{"n_layer": 11, "d_model": 192, "n_head": 3, "n_kv_head": 3, "head_dim": 64, "d_mlp": 512, "vocab_size": 16384, "activation": "swiglu", "norm": "rmsnorm", "norm_place": "peri", "norm_eps": 1e-06, "positions": "rope", "rope_base": 10000.0, "rope_fraction": 1.0, "qk_norm": false, "attn_scale": 0.125, "bias": "none", "tie_embeddings": true, "parallel_block": false, "extras": ["capped logits"], "init": "normal", "init_std_qkv": 0.052, "init_std_o": 0.0111, "init_std_up": 0.052, "init_std_down": 0.00679, "optimizer": "soap_variant", "lr": 0.00511, "beta1": 0.95, "beta2": 0.99, "weight_decay": 0.087, "lr_head": 0.0174, "grad_clip": 1.0, "warmup_steps": 200, "schedule": "wsd", "decay_fraction": 0.932, "decay_shape": "linear", "final_lr_fraction": 0.02, "batch_tokens": [65536, 131072], "seq_len": 256, "doc_mask": true, "train_tokens": 325100000, "steps": 3337, "dataset": "wikipedia_en"}
Each number is 200 + 30 x the weight over its row's rms, rounded and kept within 0 to 999. Layers, rows and columns count from 0. The size before them is the row's rms in percent of the matrix's.

# layer 6 MLP gate, 512x192, rms 0.12, rows 80-84, columns 0-95
093,216,242,203,218,174,206,232,199,248,179,236,165,233,225,147,243,205,191,187,218,168,173,199,200,201,224,221,188,194,211,181,184,187,176,218,176,269,182,206,237,189,209,247,181,116,177,168,167,212,228,206,237,195,204,230,217,151,142,196,159,228,215,219,173,146,187,232,225,222,202,181,126,197,145,193,173,190,203,143,217,176,153,227,153,163,211,217,189,190,276,202,200,168,201,203,165
102,187,244,220,201,179,223,237,181,210,227,164,165,186,204,223,196,149,232,221,216,181,200,183,175,147,157,255,200,212,222,255,227,174,244,208,208,217,236,208,172,194,219,230,200,246,207,195,192,291,191,180,171,138,217,190,237,211,160,220,205,191,202,195,162,200,190,196,237,174,233,185,280,205,150,235,112,172,192,239,169,154,148,180,250,243,168,262,158,197,218,195,206,228,182,261,190
109,183,188,222,186,189,187,248,232,186,172,238,216,193,248,213,183,204,148,228,204,196,223,242,191,132,203,193,148,186,190,214,175,187,194,222,185,197,181,199,165,224,181,223,177,269,196,189,236,233,194,167,169,197,152,153,191,163,172,225,246,234,252,218,184,276,217,199,156,195,231,170,209,190,230,161,166,184,164,221,213,253,212,240,202,254,218,222,186,213,184,173,231,176,182,176,223
093,227,169,217,222,188,223,184,142,126,168,222,195,253,183,190,231,180,158,195,213,212,229,220,205,172,205,168,193,149,196,181,215,243,177,245,152,161,218,230,196,229,226,185,188,180,195,207,221,224,245,182,176,220,216,173,238,199,222,181,237,201,189,224,196,170,201,222,256,228,197,202,199,213,165,222,229,199,249,177,203,165,226,198,190,176,129,208,173,205,222,257,224,225,184,183,265
095,186,181,222,227,200,226,209,158,199,192,234,180,201,217,226,207,154,201,246,196,169,131,221,197,252,161,206,109,197,232,238,232,201,192,154,224,221,220,238,188,220,211,208,177,198,206,231,191,239,153,200,183,222,281,220,272,191,144,158,223,221,205,179,144,149,211,209,218,170,233,159,215,185,189,194,197,155,206,251,240,191,174,206,240,172,151,208,193,218,227,193,195,236,192,225,212
# layer 6 MLP up, 512x192, rms 0.119, rows 80-84, columns 0-95
095,200,158,241,274,175,215,217,190,208,155,201,185,189,179,232,236,179,239,222,167,182,239,210,199,209,191,259,199,203,219,186,173,176,261,196,174,196,242,216,189,210,185,235,199,193,212,216,253,263,172,184,264,160,185,159,206,185,159,158,179,242,252,233,181,284,178,201,131,229,207,190,198,235,153,209,201,177,205,192,205,224,192,188,203,204,189,195,183,223,184,222,187,157,187,223,153
103,158,220,179,197,189,191,188,175,201,143,138,165,222,187,194,190,225,214,177,203,182,147,184,168,243,203,196,190,252,216,112,211,223,206,225,174,205,119,189,166,182,182,190,205,192,234,166,226,197,203,237,183,184,150,179,210,216,175,183,158,207,206,197,190,151,171,200,247,194,209,215,212,242,178,204,182,207,173,202,182,244,110,242,201,228,134,180,223,182,199,189,180,227,213,225,171
111,247,188,205,186,183,215,200,222,155,210,202,199,262,121,158,150,180,245,225,205,199,218,198,223,169,197,261,177,200,259,201,194,153,182,149,177,217,222,197,176,171,179,199,189,184,189,171,205,183,199,244,222,173,251,155,237,173,218,193,158,172,144,198,187,169,208,219,172,180,138,227,226,155,257,223,203,241,173,156,216,156,243,220,230,226,188,202,195,185,159,141,253,221,215,224,207
100,171,191,226,182,187,229,213,220,241,206,151,218,222,271,214,207,134,163,193,216,203,145,222,206,218,218,163,179,214,224,182,184,241,165,260,220,189,205,215,132,159,160,153,193,205,186,197,219,208,248,224,218,215,223,163,201,251,169,218,203,218,197,180,183,239,229,185,195,190,151,226,233,212,162,206,209,179,148,267,235,208,207,188,179,204,213,158,167,196,187,178,231,186,190,194,250
104,223,294,150,203,217,190,193,147,224,183,269,185,221,177,199,210,166,225,153,279,185,187,220,198,209,182,253,173,192,232,181,210,163,193,203,211,213,194,201,168,177,157,184,243,244,220,252,211,191,216,173,212,234,167,258,219,198,155,185,208,170,274,249,197,206,207,210,198,215,215,244,278,225,184,187,149,189,181,221,205,211,188,165,170,273,154,234,209,201,193,210,170,227,193,224,177
# layer 6 MLP down (transposed), 512x192, rms 0.111, rows 80-84, columns 0-95
093,215,210,233,130,219,198,203,169,160,232,221,222,208,211,142,198,205,170,237,211,207,227,151,194,182,209,188,199,176,206,199,210,188,201,196,233,212,192,188,162,209,220,185,161,225,236,224,232,148,184,207,137,241,211,199,164,223,208,194,217,176,173,202,219,183,190,133,219,158,189,214,217,286,232,199,239,227,185,227,231,169,211,197,168,188,231,244,199,146,157,208,196,211,173,172,197
104,230,210,197,191,220,185,197,145,182,226,222,196,192,223,229,222,229,193,292,189,235,236,176,193,222,141,201,182,221,190,243,233,225,168,192,196,244,198,209,207,189,217,219,160,223,225,179,188,192,188,227,210,156,202,200,189,168,170,142,176,229,182,212,192,154,179,196,195,165,233,178,252,231,219,190,126,216,229,233,208,149,193,180,238,206,196,203,208,214,167,197,198,191,207,147,243
104,214,192,197,211,173,178,184,252,250,193,229,148,210,184,244,241,220,250,189,171,200,233,217,183,234,207,168,193,214,240,169,181,211,198,201,149,169,204,153,188,212,166,192,202,180,227,177,185,220,211,237,212,195,228,194,269,193,214,194,194,150,118,156,177,250,236,170,228,222,132,210,219,226,219,183,249,160,215,175,192,202,234,255,186,203,264,190,192,222,211,173,209,212,236,261,181
091,180,217,238,238,158,154,213,151,213,193,256,235,213,123,192,249,263,194,165,185,201,220,183,240,194,231,205,238,197,208,186,213,223,212,204,164,192,211,248,250,209,214,157,173,201,288,197,145,206,181,219,155,252,196,197,205,222,242,177,226,169,160,191,218,151,173,218,174,185,173,217,162,187,197,196,202,176,233,182,198,162,219,210,209,218,212,257,235,217,179,256,200,198,204,230,195
094,220,180,222,159,240,158,220,198,159,233,183,215,210,213,223,211,175,191,232,147,187,225,205,184,191,176,158,206,184,217,226,189,181,173,198,154,191,177,249,191,212,246,226,174,170,216,218,185,203,178,228,142,159,218,199,193,217,212,200,202,235,183,214,230,166,268,196,236,195,171,182,126,188,183,251,233,162,231,223,212,170,163,219,226,120,197,187,209,209,184,190,237,255,188,188,262